Each number is 128 + 32 x the weight over the matrix's rms, rounded and kept within 0 to 255. Layers, rows and columns count from 0.

# layer 3 MLP down, 256x1024, rms 0.111, rows 51-75, columns 256-383
[[106 126  51 106 102 195 123 130 110 139 124 137 134 128  92 153  94 138 152 129 151 158 145 133 101 145 134 105 145  71 120 134 151 141 134 139 121 157 158 236 125 135 195 120 173 123 113 100 114 147 171 135 109  98 123 118 160 175  79 128 172 167 102 112 159 213 171 141 148 153 123 188  84  79  80 109 177 123 107 132 144 134 108 174 113 144 190 149 179 121 124 151 113 154 171 120 166 139 127 127 122 108 133 147 159  61 152 111 119 127  78 120 193 172 179 148 195  97 142 124 154 149  97 176 106 149 132 110]
 [ 70 109 126 124 144  90 120 166 138 123 141 121 137 159 207 112 145 133 146 165 144 143 215 126 122 122 117 126 158 115  95 156  80 141  68 128 100 109 148 131 116 107 223 134 180  88 124 135 103 138 122 102  89 167  62 110  90 131  50 126 118 143 102 136 189 108 117 111 118 163 131 135 105 140 155 134 152 169 103 115 141 165 152 147 124  74 208  91 192 153 176 108 130  71 136 166 113 115  98 140  64 100 136 146 101 145 100  74 113 169 104 150 116  60 150 106 165 109 122 122  85 167 136 125 156 101  72  61]
 [160 135  90 135 171 160 130 125 135 114 164 110  86 120 164  74  75 142 130  37 141 132  67 104 109 102 121  81 111 106  94 113  98 141 154 155  90 164 148 148 104  88 171  89 151 214 158 111 132 137 119 104 109 110  70 155  92  94 149 151 104 109 113 153 141 156 118 130  77 153 128 212 100 144 148 134 124 136 104 128 138 109 115 127 163  97 183 125 113 113  85 145 118 114 104 132  80  67  95 118 105 109  83 128 171 158 150 112 152 133 146 140  51  82 100 117 141 180  95 144 107 131 133 154 114 139 213 158]
 [ 92 204  95  95 140 100 137 165 143  73 124 158 109 123 100  63 173 128 156 189 140 137 128 127 127 168 167 149 130 116 122 133  99 150 113 129 145 109 203 108 128 148 135 174 124 148 107 193 100 138 128 113 106 112  80 144 147  84  98 111 148 171  81 155 136  65  96 110 183 133 110 150  76 156 115 125 124  98 128 115 150 114 138  85 129  96 115  96 158 147 129  85 151 134  59 126 108 136 153 119 105 162 130 172 160 103 136 158 110 139 132 159 112 106 134 126 112 135 119 137  93 129 111 111 122  79 126  83]
 [158  92 101 116 118 146 102  93  90 125 180 186 198 142  99  58 135 107 131 119  98  68  82  98 126 125 120 130 154 173 204 100 115 129 189 152 108 145  86 241 124  80 126 105  48 234 140 145 129 104  86  94 161 231 100 116 170 178 149  77 128 157 170 151 130  79 206 133 152 153 195 159 205 176 105  89 170 154 130 144 162 163 170 166 146 186 117 130 255 132  96 107 173  68  95 247 124  92  86  84 163 101 101 105 167 151 131 166 122 132 151 141 140 135 131 112  96 151 173 155 174 129 112 116 229 141 193 237]
 [156 165 119 173 118  87 138  76  67 143 124 192 116 138 124 151 122 139 205 164 161 122 181 125 142  97 112 127  86 108 150  99 157 150 152 101 138 114  87 202  91 168 123 145  92 117 180 121 109 117 183  57 104 170 135 161 108 142 111 113 138 129 150 118  80  86 134 129 109 119 123  96 163  91 115 139 182  62 153 107 163 124 114  74 119 124  91 143 133 100 121 101 125 114 190  86 145 202  63 134 135 134 194 131 122 132 121 139 108 144 161 131 162 101 141 148 129 152 120 102 152 142 182 109  95 145  56 110]
 [113 141 139 114  98 114 116  97 139  73  87 140 112 118 143 152 114 131 103 185 132 102 137 108 101  92 131  95 178 134  93 119  84 130 102  95 134 140  91 150 106 187 122 101 123  74 111  71 117 169  89 217 123 123 171 115  83 141 140 172 116 153 129 146  56 110 185 118  78 120 159 123 149 138 132 107 100 110 181 171  80  92 117  99 125  76  89 125  36 168 114 181 126  25 160 143 149 153 149 122 104 155  98 112 125 129 143 127 116 128 167 156 153 134 145 117  87 120 126  96 135  84 118 164 116 174 182  82]
 [118 128 158 125 135 207 137 108 123 155 131 139  86  64 140 121 145 118 151 115  97 106 160 100 152 116 138 120 113 167 110 115 180  89 161 115 127  50 148 100 121  92 115 121 108 154  82 158 124  94 105 153 147  30 194 178  88  95 130 133 101 101 100 117 105 185 190 103 221 146 103 176 183 170 164 108  37 108 153 138 121  95 140 125 100 147 224  71  96  79 144  93 177 187 164 134 127 146 136 136 126 154 117 182 143 171 114 144 187 157 135 117 134  62  84 128 116 164 149 142 140 169 142 159 119 144 128  87]
 [ 55  63 107  96 128 151 143  49 133  68 100 134 132 155 138 187  66 145  95 165 109  85  88 107 114 118 158  84 152 135 109 106 131  80 180 131 133  79 134   6 159 149 135  96 110 106 135 104 125 148  71 149  40  67 105 136 151 124 121 120 153  70 122 194 164 146 149 109 162  50 142 179 139  86 181 101 144 107 130 163 119  80 161 112 138  97 146 105 130  57 118 103 112  96  87 129 110  55 112 177 106 129 140 161 124 162  90 162 112 119 179 161  74 104 133 148 132 173 140 156 108  96 185 136 153 166 131 139]
 [144 161 133 127 115  88 121 155 135 138 151 134 160  86 142 132 173 119 119  76 148 114 100 151 106 145  93 142 140 111 133  70 119 147  88 149 133 132 162  93 126 132 145 133  74 146 126  78 161  77 127  37 144 109 104  94 144 146 127 136 103 110 141 146 109 154 106 144 149 124  91 101 175  94 153 141 156  73 129 138 133 149 129 143 134 181 140 135 126  81 158 135 146 180 144 136  81 187 168 133 127 148  67 140  88  96 166 117 103 177 157 139 123  95 140 118 188 155 185 132 114 154 108 149 174  93 121 199]
 [113  81 108 177 121  71 131 110 131 146  97 128 155 117 112 145 129 145 179 116 150 122  79 134 179 129  60 156 162 100 146 195 192  92 122  89 137 169 185  56 120 147 134 119  96 148 109 135  97 138 155 125 207 163  81 110  84  59 110 142 130 162 121 117 114 109 116 175 116 137 125  52 132 131 124 138  87 110 107 151 118 140 121 103 143 152 160 146 103  83 162 172 144 145 109 118  81  68  96 153 125 134 146 158  66 133  82 146 108 142 161 131 136 164 115 172 196 112  95 125  84 143 121 152  95 119 165 123]
 [136 128 104 143 100 140 144 125 170 114 126 137 152 184 108 101 165 120 167 135 135 106 184 175 112 131  97 142 124 173 140 168 152 161 176 140 142 111 178 109  97 107 132 147 129 105 151 156 134  88 119  88 129 113 142 139 166 193 121 161 162  92 148 164 156 122 107 136  87 191 121 142 139 161 125 151 171 161 123 108 178 157 191  94 125 153  59 115  97 149 130 147 163 153 118 132 146 161 145 136 122 121  69 154 179 108 116 143 121 141 110 120  69 124  83 157  75 155 125 105 142 104 113 109 198 113 144 148]
 [142 111  82 119 115 154 123 154 220 113 123 189 184 158 122 133 140 123 132 111 145 105 100  57 178 147 105 101 123 137  67  83 111 168 111 131 141  81 147 171 129 129 125 150 114 126 139 149 148 159 116 156  50 128 168  18 109  65 132 119 149 130 168 156 203 144 175 142  90 152 219  50 115  81  86 137 168 173 120  90  87  92 100 193 121 161 100 104 138  43 127  79  64  88 100 109 148 167 110 158 133 125 157 101 150 146 130 157 169  66 123 141 139 107 210 134 138  65 154 186  84 117 143 142 127 125 124 174]
 [137 100 106 159 106 127 111 124 122 125 117 125 131 228 152 157  58 151 157 100 109 126 109 170 175 112 108  87 118 126 128 140  67 148  68 148 111  94 108 140  66 133 100 132 108  89 137 103  96 135 150 145  46 117 118 112  79 130  83 148  68 161 127 109 151 152 130 136  36 118 153  93  91 189 119 156 110 111 156 169 210 152  69 167 110 115 132 118 106 108 111  93 144 116 145 183 145  62 124 127 127 146 117 114 131 139  92  89  98 100  76 141 154  87 128 173  70 118 152 124 119 111 142  75  94 161 144  56]
 [149 124 150 138  79 137 124 175 123 140 148 135  77 114 106 133  91 148 151 142 153 135 123 142 183 119 113 174 134 160 124 142 203 142 137 115 133 167 121 161 165 119 105 182 122 214 115 170 117 132 181 163 113 123  64 173 157 176 126  66 157 124 108  63 132 137  81  99 108 152 132 173 175 157  75 168 180 149 125 155  85 106 126 144 161 159 121  74  80 138 126 134 119  73 132 141 146  95 114 141 139 141 140 112 132 140 139  95  99 131 122 126 173 128 160 117 127 159  14  99 156 127 158 125 110 150  82 185]
 [201 149 157 123 125 151 116 136 130 126 127  78 122  67  92 106 130 123  91 122 135 119 120 106 119 169 131 115 120 124  81 106 124 164  93 207 142 180 118 103 119 144  98  99 166 103 128  78 151 149 155 111 159 176  75  86 130 105 110 144  95 132 134 103 161  82 128 144  84 159 107 124 140  94 175 123 130 144 164 116 101 143 124 122 152 113 110 121 125 122  72 123 111 106 116 141 104  74 123 138  98 156  92 114 149  97  77 131 110  96 164 139 154 104 104 150 138 147 110 132 165 121 132 127  56 104 162 137]
 [148 137 128  79 147 112 135 139 106 140 147 159  84 135 144 148 116 144 147  85  67 172 198 157 101  98 116 131 147 107 144 129 105 110 134 117 130  81  73 158 115 112 119 130 109 130 184 191  73 131 132 128 147 207 173 117  82 124 147  90 160 107 119  78 170  94 127 153 103 132 103  85 139 199 130 126 106 146 103 107 144  97 109 148  79  79 148 109 110  75  90 151 111 183 137 126 108 139 119  94 143 116  56  71 140  80 185  84 149  61 135 160 181 136 170 128 152 130 139 117 179 145 141 154 115 127 106 117]
 [124 151 109 164 183 111 105  72 120  62 184 117 150 193 153 160 202 133 101 111 125  97 147 126  61 146 162  88 143 105 119 178 221 107  86 141 112 135  68 150 145 112 113 118 124 139 164 143 185 136 164  85 130 133  79 154 117 195 190  71 146  81 126  37 133 152  73 109 107  85  90 148 198 170 171 143 156 129 170  91 178 142 156 104 152 148 131  95 137 151 181 129 105  82  89 128 147  66 195 122 155 117 175 150 136 141  82 184 172 119 148 119 189 118 162 132 170  94 203 145 152 169 133 101 136 117  52 109]
 [117 100  71 138 102  69 130 148 153 130 136  97 134 163 159 156 197 135 129 102 159 135 180 110 219 153 119 168 183 116 110  86 150 116 129 142 116 156  57  99  84 127 152 129 130 116 154  80  84 137  80 170  44  21 106 176 163  68 194  91 167 109 105 132  79  81  84 126  79 138 136 129 143  98 146  93  56 149 126 106 195 140  93  88 131  88 177 171  92 125 148 118 158 164 120 119 156 120 124  78 110 159 143 154 137 123 151  67 151 172 166 119 134 172 196 128 141 119 113 194 132  70 124 156 106  98 166 162]
 [112 119 132 135 146 101 129 140 207 145 127 165 127  78 142 175 152 145 124  76 124 170 195 138 146 166 119 152 158 105 103 198 122  79 136 102 122 146 159  96 159 106 133 138 138 209 151  96 127  93  64  52 142  98  91 125 115 130 140 125 142 127 141 166 134 139 118 112 131 141 130 103 168 155 204  68 140  81 153  97 126 107 113 130 159 133 122 111 115  95 121  99 168 141 155 129 142 170  76 141 178 148 213 139  75 165 168 116 220 157 177 135  92 141 164 119 123 153 122 163 187 166 171 161 167  83 137 157]
 [ 79 120  83 178 155  89 138 178 139 148 139 237 139 143 157 112 181 119 112 106  92 102  90 163  98  97  89 146 109 112 205 210  73 159  85 101 122 151 136 133 178 149 165 112 134 191 140 135 118 143  81  93 141 158 156 170 118 131 232 173  88 117 144 122  90 119 160 118 120  72  84 108 150 116  75 107 151 154 111 101  89 133  88 156 101 153 132 155 136 142 170 178 190 129 111 121 157 113 102 107 110 106 137 111 155  80 118 164 141 137 158 117 187 116 134 125 142 177 106  77 124 148 113 134 113 142 165 157]
 [ 95 130 159 139 115 118 115 155 162 102  95 144 176 130 107  97 177 137 124 162 123 187  96 160 104 159 144 122 132 123 164 139  87  88 109 133 145  77  80 142 101 115 114 189 170  72  72 113 127 127 129 105 108 138 154 111 150 176 133 134 128 154 119  25  85 126  99 114 131 136 111 134 117 130 137 141 149 166 105 126 163 110 105 136 117 118 153 139 131 125 134 103  50 165  65 165 119   6 137 117 142 140 114  97  87 119 112 144  83 107  92 125  70 100 173 132 153 132 152 119 154  99 133 115 134 102 177 122]
 [137 109 141 119 186  74 140 134 147 126 166  31 105 113  99 145  71 154 125 147 116 131  60 117 110 169 140 117 130 133 131 203 159 128 155 131 113  88 123 141 138 121 127 109 116  90 108 143 152 133 104 162 151 151 116  95  80 117 181  93 112  64 110 185  86 147 116 146 138 128 105 137 165 148 131 136 124 176  95 152  63 174 149 167 124 115 142 191  93 150 165 170 104 195 144 134 106  51 212 123 158 149 108 102  99  99  94 179 155 180 163 119 125 124  96 166 138 156 124 196 134 153 110  84 132 106 152 144]
 [171  84 105 145 165 116 129 109 197 184 105 151  48 145 142 157 124 124 162 101 160 148 163 154 175 127 157 152 119  97  96 120 150 138 191  96 120  95  89  88 123 154 162 144 113 103 196  65 124 127 104 187 142  90 100 139 117  94  25  94  66 140 124  55 129 142  76  92  70 127  57  83 157 100 104  75  90 157  98  97 111 160 139 154 114 143 111 119  63 148 149 147 147  49 116 136  98  43 116 120 119 135 115 158 105 122 123 163 163 126 211 116 151  82 109 163 121 126 140 159 114  89 106 116 154 128 161 105]
 [ 99  89 110 125 224 139 134 150 126 113 125  72 109 117  96 169  29 127 124 144  78 149 134 112  60 121 120  83 123 119 116 113 158 116 140 120 100 133 103 155 165 110 124 134 129 106 164  68 141  98 121  76  96 181 108 102 116 125 113 163  51 123 133 112  89 127 191 150 123 166  43 168 107  91 112 141 127 140 133 102 112 129 157 158 171  92  42  93 177 101  81 131 203 116 146 124 113 135 137 160 123 159  81 114 109  97  38 153 113 147 102 132 115  54  93 174 144 156  75  94  92 111  77 104 127 156  78  73]]